config.yaml
head_dim: 64
d_mlp: 2304
activation: "quick_gelu"
init: "trunc"
weight_decay: 0.0
grad_clip: 0.5
final_lr_fraction: 0.05
batch_tokens: 131072
train_tokens: 852900000
Each number is 128 + 32 x the weight over its row's rms, rounded and kept within 0 to 255. Layers, rows and columns count from 0. Numbers have three digits each. The size before them is the row's rms in percent of the matrix's.

# layer 3 attention query, 576x576, rms 0.0976, rows 429-447,493-511,557-575, columns 288-431
092:157123118129126125183090133119166083138120144086134172165160124185154160169083163120184055094135153127164125118123138092159089122186094164150176186096119154082088153139089206109149138112112126110148159197152192173127136094080101108088075134099106193139162104110140101100174102164107151158068067078125126147130065140103129132117133130060110115062058133183140113129090133100073095080131120171128149109143082122139107136155142145128138
090:106194132117173087122148092159062112102136115117186109153152149112150141163130156129126163119098119154141141129137139109137094133175123099108155129147134077170119120176191135070142127135113116156143097191144173149161134145108184132129117165134159116101157174110196135111168132073154141132139135120092093122153116129120165185122173033103203088117092170090108123147156139109080158102104087108104141118130117119115111120123157186205119
086:105088120121138122097130177113113202127098150149172122170100099135110153147236113131126094170167106160167078128097162108087142151095137069188139110154154155105127144119079144130140131085123120172116123113160081111131122113138161131076119129080158089160101108095220103165110143180143098148149178107108136109111102121092137113059119099109167098130115117149136099109108111168184164142143112118094166144122119088122099100106130154081135
094:213138108140093138161150143148094113133149108144105103116088151134150099159114104149116202052104241116100157144164141127141134083133039116163146127135117060133137098122107095105130173150121118089137192176127153141082147094148146101211157105120165173144156077154063153121114112101117131090112117120129133143093153132128144134168156222115136159145129124153212176165130158114125111109130110125175103151087118122144108121144118133132140
095:154119094135083109145159131167064105116141174143123116123117098096140199133192114087119131131124149135108189136140133157087082170039138096168137135149185204090161114146147119132119154161120130083131127111153130114109150198111096124145085123141142167105117124250180187152168125102108140098047173106122121142086198125102138137137114159132209167065182086153152156116152184118072115165134102074138134186134177107202157092181139144113139
094:142150109156108115141178094138123127059100167157124215118124205148115132159113150191174204095111126082132163137119106174118143132165082139077080073121084053123150114122103093149154108082141119157096132132140183105171162084141093154121049115174110112127109094148135150179178143121142124147124148102172137111121167166107138171142185119152175108106122124150188141117091166137115103110123121136153124084106073172119117106141116174120109
098:148137121161141160137148144153155064141134148126092151123166176172170136092120112120118138166124142151145143111140105137114140109169133102108139153172104116111075133169167129125145154170064165094161114155114113154187145166095136118180092176107166140143124116143127103154116157100085134096136102151114142152086145132183134117148164204094171150139129131162195161156131093109087170080103202101149076120100077169113086165143086116130083
097:130184098170148109100160154157138151051076126155048125140132147147163141112181138142134158076138119107134196164171135133094096121124114102144108093141169098087127102159125107122100171165114137121142121154118169086153168147076156133136094159106152129121072152108101140168083138065113217074126127119209153220099163142168165123151129167107086118169103122196167164136121090141083103125138130110140070118119136174134111117140140144233129
084:116165103123109136132059124116147158073136188126116138165173124082087094174131149127125127148157050076145157144119161137193102053148124097171110105132192191127106163122131081133130154147099096136092204147132123121130114174131221105149140135143116117148082102137023110157138137119173161137128149156147124143149171187099114083142197110093129068121155131112132123131155112135161164073153078106077140137136131075128105081130172080102128
094:172196113152172118187121140127128127075147200098167150131108171122119098134142065152151114093160088132136147151160114190142113152085115153213139138164160146136118144144115046116141169179149176117097107154123175101125130166068137160136148156196113118078139120142086115164085145104101137102096137084095151079098128111141131183138173135109100152123053068144135165116121080114133145123129128088113108145140122141125130114149161147172109
107:131119093163118157138149207118113154112162128091129161088112129130155161103073130152108156097107152120154177141149174173133126143109139111163090164182146102114099099182127092135083144126163131163119134202178125141110162137137177125203144102113111145085166137117149160185130115111118184081163142061145173139097145116158200199134095155158124114162094084136148154169088123112162119090120131116131112169147148183135118117171114137151063
099:130172115131116113190139165133108166066141105098153103076172141135191155137157194105136190110129100088138133136158110183141134132092137115117154177182157090134182110107091094072097166138142147090142114145137117166123140123111169114169039082142132092071093150147123203079096148128094103077161183096148152137069126162119203134155106133171094186135196087079171179180157126142106120139140130100166097125137155137086128124155112088157129
088:128107133144117133130163123162157183097088084155072099181138131121117118147175089088149096161158161163114135132138118147125123111140167145138118115104106096128156118113133075180089160111105142145153145111143120110139124103129119097209092136135115105159083130126134143173105131128113157109118119067093175121178145147124135069152122130141127125173121067135117129148116128041101108141095149131172117144094132102118111128156125121098169
099:087126165123144140107068097147067115098124104156141102159080136084094139122150092070175142107154153134126103080116116081160150107117145095056104150165060109154131130092086134101107110093125156145087172114140104136089112091072145142111168151172126179160144136095157098045121139163149094170113105103117110100169115122133099146076153056121110105111117164139167114126097117154154126148137144122134165075168118098117085150084117144094128
087:072144107121111112144062070132149139106115165137179107129182160141123120205147125115137129118142169158148126129110136093157150131153175121094118133141046036094118146143133142179152130102058109098106160184044117094142149068099123128132125085074125163103160146122135174133145190159127074132165110150167100134135127104136116150125115121224075151115106120176095115112119156154184135134136067128162144115113153091069103121102105163172164
098:096196139136121131162129138145178096095090125199154150100144105117172079099147110172127132075153156152080148113147080132083163144082116183182115156167105146114146122150142162107097191068052121105138130108121104125092130164106125142165164157159117106111135071197160138161048162082067164091139181108095114107146166122131148142131171130167084153079111090149190152200164115151137192143139100139123176116134182147146124104140093127185100
097:099138152105219075071121093095142095130108141122094086246146138121108138111132146090165164181132131119165083144103117100152110105117125132114081125086121162110134116076146145117196085085071124142108185085168162075178123160088176130111123113111147175106155110084133141145174141124173014200102128106133154141161095158080099126098125128126149123112182092111133077123121123130119098155123122142173142116198138086127186139115135174160108
090:126113116137122129150113087093100124124129081103099134105140141142150145134080151108065119142152137113158108162108130114058081089165145122166166119070164143118112175126171073158135086047174128141106140144107170106137125121118059116092157140088118098158172131143140111149157066148125123128144121079136135084180109149123081073142162111080120166128107130111079116140106141121118069162133157170067099115123099099100130124091076110167123
093:140100120144113105163133125172176143175162149124141194111104107088057141102167094155089152140144103046112118119110111170081169179086098128145106127122124113143121200158132131147103090119156128097058111145123115097137082142109154147108159125094125098112114138139102149129163122165127114163119126108109162111194064136134109136123113120059127126138183111124153088152104101136091137143148174142183106143169165130180134133126189145083130
097:098126144066143120130188190144133146111107136111160121169129080115124106180151094088131148137155180123179111112126112042080117103116149161122137098152138157168090125152108123088101148157158129123062094142101149174190135070119105147069038135104123105126110079123133118132107080112108168104069114131158165148125150103166131159128109138142158133154200088121119131108160172124091146131183113118121108084143107136142152178108092143107131
093:154116122156153120169171121093154139094105196136128076186164120085073140140121084083096114119116102108074142128150122105088116109131171091041129121140095186068205097126181129150137103105172094103131115114109087070131141048139169116119122111184121148138087142135150124054109110166119114108174161199183132145149127121143167155127097100146162107135107138100128137123125078119119114082139073134143115135071063145109107125162155123082117
089:114165112138141166242165104144142166116155113141128126173166151147083117152236122096143070110140167094072153090112108053103098171110131204128112080185161159106124142097125128103152135133164138162135078123125040128190154080097122088083120124117106192091151139142202099172096078082105195099121150100131104126170151109166108096140155114141139105086123118130201115106116115074155136150095155129117099082183130139123100146094123148135208
101:205118122165135201110138149106096115154171192087070200123185127150151043096147130094104107087076084143122140135146161142184107085088104055156155076140165174081157124068085125122148155147131090099074101091140150149152125103146102145115127157138125173105141123147124143139119100189078126128130150049141151110177091178159124148146095106127091166114196158195153146095127154163124129147100097145151107140144083114112130123137177113122175
099:115192122166138151154123120186091158220109112125113030158128139170133123128179178140159151115128144147106116123124161132129132142131123172117102010149128128097148128124130157058213130126127113101204097135156151143165138168152122120143133090148122145122137145088102160134053076116163147121094136139132084107128108093203124135140115137153085172123140189093092143124048134159126244161154130099132063167117141103163130133154138131142182
107:156049100189150149137129096156132073088153168150096127184109109172091120091130118116122118078136113179110141112119111138144136171141112136135133122114084163166173105128112089197140141132140084117126128083087148097107124124141120163129140155144152169122131086122210101100094164117135158106154151127126090140082109134125115144169080156190099097084162153115105133136086134086142111150109064112096135144123091123116086099160124095114127
091:150140160174078132106125138152108120117100167120107120101090124116219147133134161116168125146098193103078147145127192138101139141136091114102203133081111107113105170134115097121118144159195149108114145169090104147133161205129121111189129168137107073090099098146107152111135115111103107137117126150168100154117127134141137101132131097109143152110127051135096137169107166104144106134057121136201140096154089157144107125142109174126117
101:086170136098078119137082103104134102195107118125114167113105090141163071137154218142165129141102165096086152135127161171154143123165124129163111116107105109073143131149119148090091182124124175119131075100116127123129162130154051139212147160125119176162067160119080140088202122127159110144073148139119146130079161134117144173152125093128116189132147152087125131127136160130169121161152139142153044145117142163175152133126131145194126
092:138074129137126122145136120148109136071177100143142116176138119080151108141186097056110103164173158158127127111132130122159116136060075113112190137157125162089156143149102161193199106084121166126103058083151089077108131113116115126089121126107134163129171101170104130038100139121127133102108074109092096062128074061130139162155185143145121084141140124090150126123131151149178098158103116112162164141088151097135152075150124140129196
096:087074098116121144165173124149145114101115118183161111087101119115098126132157114152129162163145121055157175151153126165152144097103198073082073118154133095093211133150094061097130157099099153147146136059164110149132121057087195119128115111185101056101108163085115125205100124104129090094156134085072139111133074165084147111117120108085115092134035116094129148149126111130128127141134149098168092091177119124123132118135148074077136
096:081149105088114134198104101097098114097097137126154095087069088164106199098166109124185091115142146143108160101147176095116165132114092163119119158190160169069159136118169188160072159116130154130174148095183064163136105136097161141157087123098121145073118129133140114139048106106113178134162194106149148136146145072174166159144177167056145083156133103118163153141170085138159092118153049117099132158198111073095121109156152143212149
099:163110105075099134113143164146121107111119118140183199093108115168138137192123112139082156090137083096128147169118135170099127143079131097113166165125119121127117114087171133159083162099142117070096141185138098094125131147162212166123118168126118110107147117142081168111089129122102141078167072135045102139118093125108168140115186153180125165188102096173166145168171179118113070082110136126141130110148177154140072141126138150103188
101:130154109152140167159118125111127164084136129131147139132153136102176118098165134112103138150116157152177141151123059127123113145136155166108130130136134139100083123139125112108083124150039137112102122116128129122125158195101136114111137118072152164126115077091159135115113075159142104139170138150119151127152120084117091053130122163190054180139205158092113111126097138121142137118112060122079094159073107135153135122086152095145144
100:084138128122147096106125100181113044122119124131096104080081097123116212161122106108111125050124117116135164116127137115155132138101122116096162093159109081169157132127170145124142186116135089152134115165169128158130145138119099129125136137151123095167131099098072148101113076154111158115068115108105102140144111153166064111124140172147145116153094162104091128110092152102152143165143094143111091095190157089112108122126140121138133
098:196171122110093101159075155164115153138132137184132201138071116117147089132088138144150106095137214165099140139114097177120138111099157198126100123192167086140080119148096150094168157114200148060161093137215121132141121072115142100156077070073138130136152160127172142157067176107094134129140102199166091117193242117100136180107115166145138100087125179133114124129143124122148094154159126136148065056137129151082096180185090155147160
102:124153090136138101132126090128158172106099140123120191013153137101105083136124059110121083110208109131156137149165121162113150129112129136181117001096131077058136169149118123135143116104125070143116091143161174139140126124070147103076089139103142179134091124146112150180140132158085158091164122123155138185121124110147143109133130151071136114122118121209171130156125122086107105139064172113113120159128173084094102110127123157243084
094:148147160113142128121114181190055115111179121145051125165181118124121176130149101086160123092159064146098117092109140124161064139106106164140148147077161195138172157078096133149112113088097142130096120057064126128102122125192125135128084175132118171132105166155104146118112127180159063155122129139077077117156085107162104145145128082177149139107178109200070106154099136150122146135125127150105121093132140083135115180144136153115155
097:131138121109102138146099103093074086166138113164117121103129149186142158144172089154126102135072084166141150133127116071148139113104139138075176168088153131141137133143109114180157104083103096080191117125130088132155150151040171132118081111124120130091154108130109114161090192065094136152177100056124087164136148123132121153124153188181146147115101120088141130093099156093114134132100166135137110153110131122158121135135127126168096
102:084139133086173120132139140165114137153095115127198095143141108135132081040109084096132110089078098116101099122111103164110123097170167132127119119148116150106140143071113117044074110117132112125115134129115140160134117115141117095137114142195149078200101159114128109140146157114161121156153139120092165121126137112094156085111146131084104116131129075125071096137138168194096156177121149165105100116114111136155108144114104128065148
077:139123105138180079138151158104130096106144133145197088145146136094143078164166142078166101139157094077083142163134202137122161139190177143086094107166078104075126151130131094110124144110165119171126128149132129076138152139134050115105181150118122151101122149111109100119180174111140202149192106165082121129162143143094142148101090159104103114103161166123182125127130121098160101149117108125125088072132098151177080114154117091120131
075:096124120103116079100168101164139118229100136146113147193067098146141130114128176102097112154214138091152133110126049124126109162056162156119149082141195135151105155091114045100158117113112177124142130172099148181131156171149118094074103088134143077113126118111188192163151117094093111147169091204101135149151085198224125099143174173170080098140130137143114158144107145124104171110110144137103097059121104135097119198129102142160131
077:152077136051096151166115080164203110211081061170084132140157132057153187117083144115119118134154085034146145180113138068132135093135179146096088254082119086110175112148118154125114130125138108165116131101100066087136091118124166143093125103046094084198201102169086162160104098136119137093105158157130124103107089109101126109099145174142115142144046115064088129099117130156143098135133109098158109134169079099202106084113111190127123
079:099190113132107077132132140163088100138111156150145058140134166111125103122159136182120105092098147126112136135153188150164174168161113068139119123121148119187220120132091149168104159073138138055172098113105087150124126113131126137155189168117138120109104103122103136172085083111101182090158199138083081138130160084149139159150151158158121100079157097153133167115118149133161182113179105129139140128113157111097113115109169163155088
079:113116161122122095112147152114217082145170098180179085145131082147142149153063108167138148088070115104003177100142122127139110154093148121149164154119121133087146127134128116134149122157146143109138136046141074132087109146078104150113131063083139181158177109136086092089148148091105120127136106157130127099083122144119131138121153163173145220183131145136170132145137119154025116169098091125147138166190132160150093117142160143093165
067:141183135118122137167139155121099121095100103134157114101095155130107142147149166150140092152106124100132138129154178160089127157109149116087099103105138137162140112147139203116074123173205157131136042154147143222109141201164035097152148123172151123159079158189126106171137081099113062130069134159123148121137060163166150107159104139087191139137153089165096132162148108146166077132134114129153122120132094161076116156144099131131160
080:099067105120120138092139159185136131123139116142137128175089128155106063072112109185092152150078147200089147136124133152153066061153102108112132134071132148126148079131140167065175158094115114117131054092142096185153162169065134177095195108063174136146125119114129136091118095076130135121164136069112125175117099123157150073137108082134137150096056146102129112125150118168128128142117080096164137120079155135137130154163127170115154
080:162084107130149198111128159148092113123138124155097148139155160100073133160132136158094139120149094093145149148164145104123121027103111035076110112114082165175195077112099122098115150099148171041108130107143104117135134124099133174158162118164117116158126126171122166080119147117075143107165118144123102183131106159106126079106195126158116126158112081173119159139123083121149165084107147116159066176080180128177144112133130122125166
074:170106125128127098121161090159097075073081129128155155181139148102123118122066172049133121141154117114134138131126176130106148126152125110114095121131142064158085087086180118128124136169133147117145112172131151110085110135109095121154104141070145100128115148051134117149142101155196093129153105177076104127111119168127144098143067121108164108156108099150174148120128133168134086100088117133071156142129154151200158122143122102174109
080:080198078164115083156169125116031130100081193099128176071112180151146156101180164176108146122154193147130116147156108074151127117104106141155128149142153051129077120164153131189129130122087138104092099084135095110085145079131149116133128147099106138099160099070153090072106116155095125079136119043115113149087107167150118134130144105168140114190103061150161155115169143156050141140104114091100124153123134104142146120116100174159137
080:069087084138123138153096141099120151085105073108155144060153194096107082136121115119118125192070067112133133157133158109113152134130093115140190054096151110114175115111111135159082151144134092106151164164169148107166117122173152170119144124158127126135116132118150144169097149126130133094124089158108100128148198174194174148125040103158129140164128143095078128097146127135119152100087150136094102107062159162111119136176145162116089
080:171173099165109152143187143131085135086149167145119131147083119130083096153101112127146201106128102104106136156188118159149130108092142127191147114150152138125146089171050127106181120187038096105152160123147173159135148114121163152153090139156132151102134121155120124094162140130114104070177147098041148024114174073157178187167079127141091139129183141139128144113092082205062130145098150076141133131110110146133150125109116135183076
075:111145150094102119115179116143180153136105100174101121176113047080171094089101133142115136122133122142177122123128166147142094164148139164129173121156086101126094114173137081079163109100082120113139088140189140202131158103067153099150122075164103150137153155146092139149131128133106140175246196091192162106150156113143144123121130199093051070159121121164084094110080115099118161182146090128135155122140096125129116155087136128102177
082:110130139080130180115095102116117114093165190097090139116170045197091145158112117134111108100103155121094128092097179124140198114098159213112120173163106133045126150079166144123072137093137071137077163105126101187159111095130131166089132165113140151073098113146129130113135123122116115162068112147149104033140165113134143074107151112107107083161103053101146093086156113137144132099136087139095128126119127071095115158119167135098120
076:144133092145190095144144108095160120140100103101125092187072100129161230143177166158113130195042174080113117165101073123099125123190129082123113146180106127132122089104127109161122160130156195147137118104176099128132146095154194141145145102155118134109116146022166199141100149050128114138111075124108097172154206139133123100122063102105097187138164094115131122102174127118128156110160166100174121123139075120132147098127180116082139
071:106142137172129101108125133092191145149120141136188125133103127147095135163102088157090101060169192103134121168146163135121165130066084091109110141071102065156130101107171137180144150169120115080111100107198119096130114147045114137184113126218139176098146142115090079121180193089153138134085113127143165099102093192144143113162126138122146128104115117160122137127137128117125142074076108112117089121158171139115108160155157126126141
075:131131122140190119142103098116123127177137095124127085108136113099082108080159140146113087150221083174134102115091105126128110118175110115114039091144084102152096168129179141126110126107150130160118037143084106171109084096126192124156143130147132172113113152149169088103127117152188185138135128117174089111078106108097130129109163136134153074142150121150066152079152116168172101166143089113131133100131108079172161125072134153221104
085:125113143137100084160037078121115108217134085126102155120156188085147122120138167092088139205098138137181155152147168106150137162099128129136100141125136117153103115134126157151083120144144168121113120082124156158146108148085143139100201165139111076158142109157126163119171126073161115155109111181128136149180076162188116123117113141094095086119138157120114132089160113152176179129176120114148108102105113073180145099094112143144121
082:134113151040098129154112097131111144130097132115166181132151082177063101112150104119062121169167065136092123160137175166142160048120139125161134093132134166123141152077094099118163133089157147078100069156096149143200097063126134134186172135133124126107093128111075093149102085095108058112071121089072082145139086121102135156107095096132167155112114092141124128086132103152197125135181161140170168134175169063157159155101133078195102
# layer 3 attention key, 192x576, rms 0.0849, rows 173-191, columns 288-431
081:140177124109068099156111129098133128112135065091152110116159127076178148115119096094139156096131072160165162128118161110124147079118105125165122079133096116127146149060119054127056148095100100102137156096147121143125114109082109086071103122123142176143132087072135155117211146137136114145069165124142140086097147144077121112096089136158141075144121123143128102119061112126148163106139139166105143148085144144087160115168105138124110
079:148108133129107098153110155112167137170066199205106086108148135158094155161106168098143067139145126105092086112137075114140087117059152054162099142104158151165113135156078147126154078069078082104152097055137130142103104082119195080141106138162148121129114147145193100122099120154180134139127117081140136120141136160089167068115115176160085172150107099173116115084140089117156127101156119104119138086165138079144113084141125125060127
072:107088144120106114110109195153115113144136147152081147102159133129140137068069131117128126095106099088168146131079134136146143132136129126142084138101114128153054155124147118109105085133135179129114096169124061117131120166092068152153100145116159104087107151125078088102159150149166088114144105157091114111107147154130088128073150176180070174111126074092125108158066151128125142169137116135066203163116158156163108152124140162178116
082:140093143122164130139125176079129155156103084136131158139080066067140125161126101109164126142157147102145101082156061138126173199103170144110124139105156203100167099134132153171147142087137128123089152114130088116112140118140094109112140107110107110140124145127162095106083146129118165113081113142132158107075135090048103187082104122062095126147118143124143138077138139180153133131149116145131141107139117109098152137078140108103112
086:117139138138147113097182099103095095171056089108113157133141082135116121138128070114117108155088127144135150164109154075089129078123162191122129078073086102099083120150180158071142103142101099120143096164069130178156122141083114098109141106030116162154161126101133095072158122128127177162105113146131114143127101105164115166130117142070131108122156132117081104108052110163132155140107147121067137191156066133125107155106089120192160
081:144096106133148172090161175102080119127183150182167172113128144091165117137103097121133146127190138121119104162178081100167112140110055097220156116116186102144122110153101139168156168157139124123096170162107156123123139091141137091220161139170125108125099090143105041113101125116110128105156093145092167125183139156156178137089119146109183113165169175183086139122150109144098084113133166110084131084094087119149130130183197145158102
078:129136146112133155147060064123102176132135134099082097125164084148105109083105216095128148089142130065084121129182132137119133096140116143100182138126160082109137149087067136164144136136179131111189147112189129072118115136137107142083138041144121116127068159106122153128112132118137091109128211125112105101183120163142175104188083094180132092120159167104061098144076162142190097200162148132106149123169141173073173129167143086167157
085:118140103147188154092168096025155088118139118130136145200131133130134152123152164113146174140097129143110147167173114201161071131178171113111134154113115169104088139115179129108132134126118133107147145179136161098072098137152090127157160139098139166140112117097187144096179124156108091127151170129141141086119114105126135089122177108180127116084100140096185168144111134141141113089135114132046126189157086131164191108114118122069111
083:097136146080163154105123064165173166162130120170131149103140100172148135203087094134113095102152101099133086086088119175124157163097138106132039150139133154100121103134130137173115151107111148150106076155181126176166132110127076154101139146166143111117124174095167131147166162128140107157081182090092140106134166076125133162060166103087193108161115174121124075095126120142133028058111124130131161142106123133085122143109088156128098
085:131084115126117132136155108119167162222099061157149093034118128040102150142118156082142095155112123097148140146158120042109121135054183116180080169117115091139177122146124134141134164106150089159152100120121131187128109101158154132121059187137142153117174134085075131092121145139122097137131151095098138132111116214156105123068081148207132117108103097170140141092178116147160123091136082125111118135131185135041116125127135092130137
088:103159124147106116150159071092217095082102103110152094085137137154038143182113114138154120130112114170128089166176123105136118159138065071112191102160146167136082124102209122164114128123116072086135144075171134136094150104088150163119098141104113143130131102112206207157111102127135107105127141098156188056110164115102098183138101151151160115107175130063092152143131152119165127108124094108153131132104117120117127115104183132077129
086:124142122080147116095102083158130134171110027118172110094143107089066113125153066098142136155139082139129106168179110141134124119115105123183109152105085129123128159171136136153150098111100145139120194124125133136123099042111112138106065147130116142104128105148038104143086142153197082129096111095118183115108068148110141167104147089102119098157046102090106116111157147114142066082096123110124152102164119106099125095090157136142146
082:142086124106175109142138155175084118194134108084152162148167121129150143139180157198092138069109170116126116144141154168165180132101084081127084113111100143129133136132122151174179096066130162084177101115163122192110120114125083127151135128139152153111153147114097084111131101132116089152129140114111107097173142133178113163173135130099137081149209082118116151181123163184209122119091072057120116137157102116129111180120093139159153
083:099137121118058187062159127096184137133074075125138119090182130124145144163198176137084153101062128215118142132097103126085157154140136118146122121088136098153084139072137136137204136183053110097188138138133098122163166161115126096154080170152181153095169130121167135133109111073125135085199171161114161102108152156151118165172103135111068111119167130123112156138099071143140127120116150123140143131136133180121133125138149116105146
082:081107129164088136122103150118135117191179158132115130123195159139127120125098135123111073166199101102123154099114156127144110191143136111101134099128121089145156145115127100093197140158054118133114131087083125108154122124134143112144109105133157135172168105118095111139132134125148144092110121114146127111153103168151108110125083116140132152099217158106099115102166091161154082128118127161119100110088107163130192138101110124122135
087:109139077064092092170163173161122159113141140168133120154139114145157111175108058138137142087169150141129173171210177179116141171144104078115160123145153062125148113180124137111134143161216124148174126118117141134074150094165202148108109064122152099096070140114029084112132092123134172066136113120085168175089106140136156191147126155152173131183115136153146201129168094121106135104093165095176106090119119146168084153167118073124167
082:210079133091153122131133169076111153124158133132158068125129102082153101107062114093164097177100109088152175109101166150155080137120150060138211162136109163084087088126105128129170158141110200146154109093176092124115131084137111079099141121132125139069115146161139126155132174107122152063102169184120092155113133174146171079111146162157109080159136184151104118119158098086076126123150062169097155144121142133117100136117128168129098
085:108137133157084114168131153061126139184121138130083139065128078125126114117140134132137087194103132094146138095138143187193089087164129071181076188131147077143102084145139122165156158163107070101143088074152120135103127137091166127139105155125199125095120196151089122086153167113099155163126087112164158101197183144124130180114136184131035124178141080148164175093125192127134150114120114126120157166147123132099140131094187116092133
084:145152164069138099145195139103147086131180156100136097189045148143137125150026105100167134153114133158088079116133162110140121128174118124122183051060129183080087098086078196142160122109121093111170185190141149087110133134157097109135181095138145099166110138193123183105152094105086109097151117127129151183106061169155133093120169155097164141198068111163131148088146121121129108111155180114112120107111082121120094155147089136154159
# layer 3 attention value, 192x576, rms 0.0936, rows 128-133, columns 288-431
105:232158119143074105146130159091171130152133131113116062040100112114143104179099103116155115117127181122219092135095141078112086119119156136142097061134129141110098118119075168093137152140174097128131137148155120146128169102085166143133109133145109142136153123150134077127113108081048150133071108086122121111048195149076133123126103175129079159120164162162120128147082119185136084099109170087123115125095202134136145091156134139092085
119:092114143151127108136168134179123159092131083137167127115172137097161124168169095076191112127146165110207128139118140092089095121142050127048082157091124112142129113114170155125136128080117151163096128118155105120156125175062121110058077167126116167084187140106103120116122107103194150147160132111135120161102143093142130075096178150156151169120175066113131127130126167118119141098152137101151084084112163126137079113136098067157103
124:115172104213146114098149098116087164152148227137162166141062152166127113103155119126088114133095188142076059134177139136142111138085153135141134097096091144103154126147113165149219137106128088085164216094108171111105127071156128134118116071078146105082176121121173152131159126150174125106114152116131132119165142129134120116154127067101162153078079181137086126158137104098163075135143069129124131113118099097135119122130102133111111
121:126146118104094180116124125124091111063085103139128128075142104156134159164101139131145158062169109151086132114112115130148116112081151110082168130142111192135210126169152156160128128183165082136143119171111138159124168100102047092125083125212112110153121146136157126156034159091069134123111213088173130165106133150135150101123068107126202116074142107120071130121181091143127090173086135114131115171111138103132090075157148180036158
118:117158123096107104145143129095140128138091067144076065143194186041029143107139140117147137113109037169136122128163165155186160139074154123193176124095197115146058121111184072172074141126166133130117139127136168121160150092062148123121113129130104078123171113142111110205077155123086127105124176063110130178150119143084173165134083160191172105111178115136132120098166155162114158090136175107107138122131128140112149124151152187117177
105:102178112194144112118113123153126139098197174146110145163197083160127129128214133136186131155102083102157142129126160151104146132118164142130101103163152148179104146158137116045159149198113042119132155151104140236199110146147117141178163156070141199120150150074099152218117040154140078128097078115166088123074131140132138166130072046104161137128172068165165119148125107111152122142071139145176062149165117139148112176148158179162133
# layer 3 attention output (transposed), 576x576, rms 0.113, rows 384-388,448-452,512-516, columns 288-431
109:170108040172204176160120147117120184071071128137142173085052142178169159111142130142128114154157125158200117157164095077145161074163145124104092118135100117120122170109147101117130135146101100131143115071141137156186096180159129084140095084159176099168107164162132094148136112169103174066145104097096119150147139156154092159125081153136174141117148103171110174080123093182125115154120138115050143037153158158164123196111079122172071
116:116114077155143105178132109093132142155124121138169074051098115130136132096176129118195151141120107090084083107167161120175093097108137147166139100098090106043128162086135098084124107123103143114155139116144137177140131121109115110111111081103179121179133132131140124130165136155158156123124130122147130178117100146153148132110093154108162157132082194121111107101156087135124083147131108132140041115131113075125088103133129121116099
121:159191058096191135130153134084146117098144143111117068158112116145109134117177127137146089111132113122139124137124154148084191152102094116077127066115136112095149104123144130165126188109075099133153197107148188128107061126069113133116145087213121164137164117085113202142090126080141095129184127149236080075127121113096158108167173087102140139132138141148113134111107128121157144110154168126174120123126082125097140115123154183150133
118:105125132144147162154123083102072142112107116121106127082108123140140147081077156105129098146139171179158112110187054134120098185126115135152087170189101119122160126114183124092184089141102090184127167096150115114151158072151130115121144167166083102082093133168134145149137145177137160129113118114203138077078149143105078091178115115143120095160143115099119113128127141157076105163126194138092083152152200099112138105154092157099139
115:157078089111126112154130124128110157155119127127118142082112230101093084113109155135065073134158101120140189170156107104073109141110095141132137130142133112162100082135126151117142138156101108119092123175124145108111077145117174094114129152146077070207122123108095095143150125143133171122115074118092126121161100074096116151114104160156085121142124131126161196142134105143110096137180095123127133111148088153132118085117136155070129
097:099100113068159115116139139101147071152125140139157134196097131133143097156112131164103144103122092123080126121109120216126142137124142175108176101126145137050158117055147124121090098162144100115099141218133100115157182085146105184183134117075098129055099106149113138057125210091125138114159160199156141088085105106094177075089133150113102062120092078113109107088148150092137123141117153106148120172141158120084103117134089148087153
091:119132174141156125081162106141101128107148139122077164059189132165163143125108107195113133145121103113134118151107089095047146134140117090159116148180221118167102171174133125151143144146190131150088051132108152080172148146178162139173110144132148055117135111132176122144128162145134082110092100113149077094166170107133102110155144118144122155126094137156143124144171087154162180101105109128161141117087077145168117174160117109165197
093:102051111091169090105080108174081158097120113137105128076056130159144154124073125083132163149123098126108115098128119104146103092158127117125108185144131128130118147086115140120115079141137181196092129125165073099153183111224149096181131122100181104107103172187181104138156139160154104080095111110037157155138141170163085123049128141135084147110110144141143104102164137123074169115140139099127111119152197117092136138150143138152117
091:122172144152132086113094131120182090177163118119172183191109144095122136116116091154145121154101173152101130136104188141125110139130137101121101138139115063161069125067154160128158152068164174150124128120107078141119118143122171101156082117119179167111087132091118089105098091093128102098156153137114126166094077158149132160114169186061114110170140110158139150171160131109122118056134116117166101129093087211164150149125112128164080
100:150110127140120081187119097167070099152083116052119110108104087106214163111100118130132048166139180092165119161161165150171167084159181102117071159099111098121156192145102121138084150121184094134080142111118070141121132095121119092100109127136113180123143152160096125102141139113210104086093180167120160163126145104153124099134158106115043124129142107143116112110070155143160141175039159148150101083126161052106181131186120191142106
083:107170144179044125162149107141150150125175099130122176121132086136066170143145102110079150101115151102146106085063120088125123090170130124135114201081114080114107134149123147179167184114097105107169071067115189087162101144136138112126117169141160135168124171156114114097159157134133123097149067084087150168123115151136036104120126171144107160170143163114181109090144152097107079140093108178151189123151103086121171140145145118151196
090:168125087084113130172149117116136113130164109134159108174074156154134139062150102099136117133149149134133155131209106104153146144092149143125119151156025187127156090125105091057140177105108193139157180118103139175126130132133140080136138137119150129139128178174144132204127144127095186108139131112155104107157121117130147147111062146110116117186162120137075110122102148138172079134096129128153138147115118105115110093148126154120089
087:131194075159113154119153130115117119124138202131145117126169125116146120109203098184084150121123141120143150175134060165176126081107108095145141107101093135129136090124143124166082204151148161101134136127180137162130120185112126141132082133115091085120154064090152118118112090103213176144141145134179110145130137074050116142152115114168174111148167109132154233076149132172173086107127113111110083153086143115107175122150139139128108
081:081143177119147134152133067133106178118130129099095093097179105108101107120103114117081178144091106105146116165080053165131136122095122114119152140098188081118132076124096093135133103143095118069105108135126179078112191127148142163133091110169121090068131115165144075120168134104123095112118097122136137120116131106107104115139033077144156108183130188052142173154182116156081076164132121139081068125148163083144133151106136192063076
094:112145131114122123035141149156120129056143117132147159165127098148088138155122129115116171104110187116111151079079095101125134142132142185101127123089143111164173134161130172139147108095067096047126099132143178143144134112097106180171131113102204129056151132118142163139113135093078118167154113091116129133098122180162166105134121110123164114114135140156239133153113103093129146096160071088145105091114158121060070140085175113099134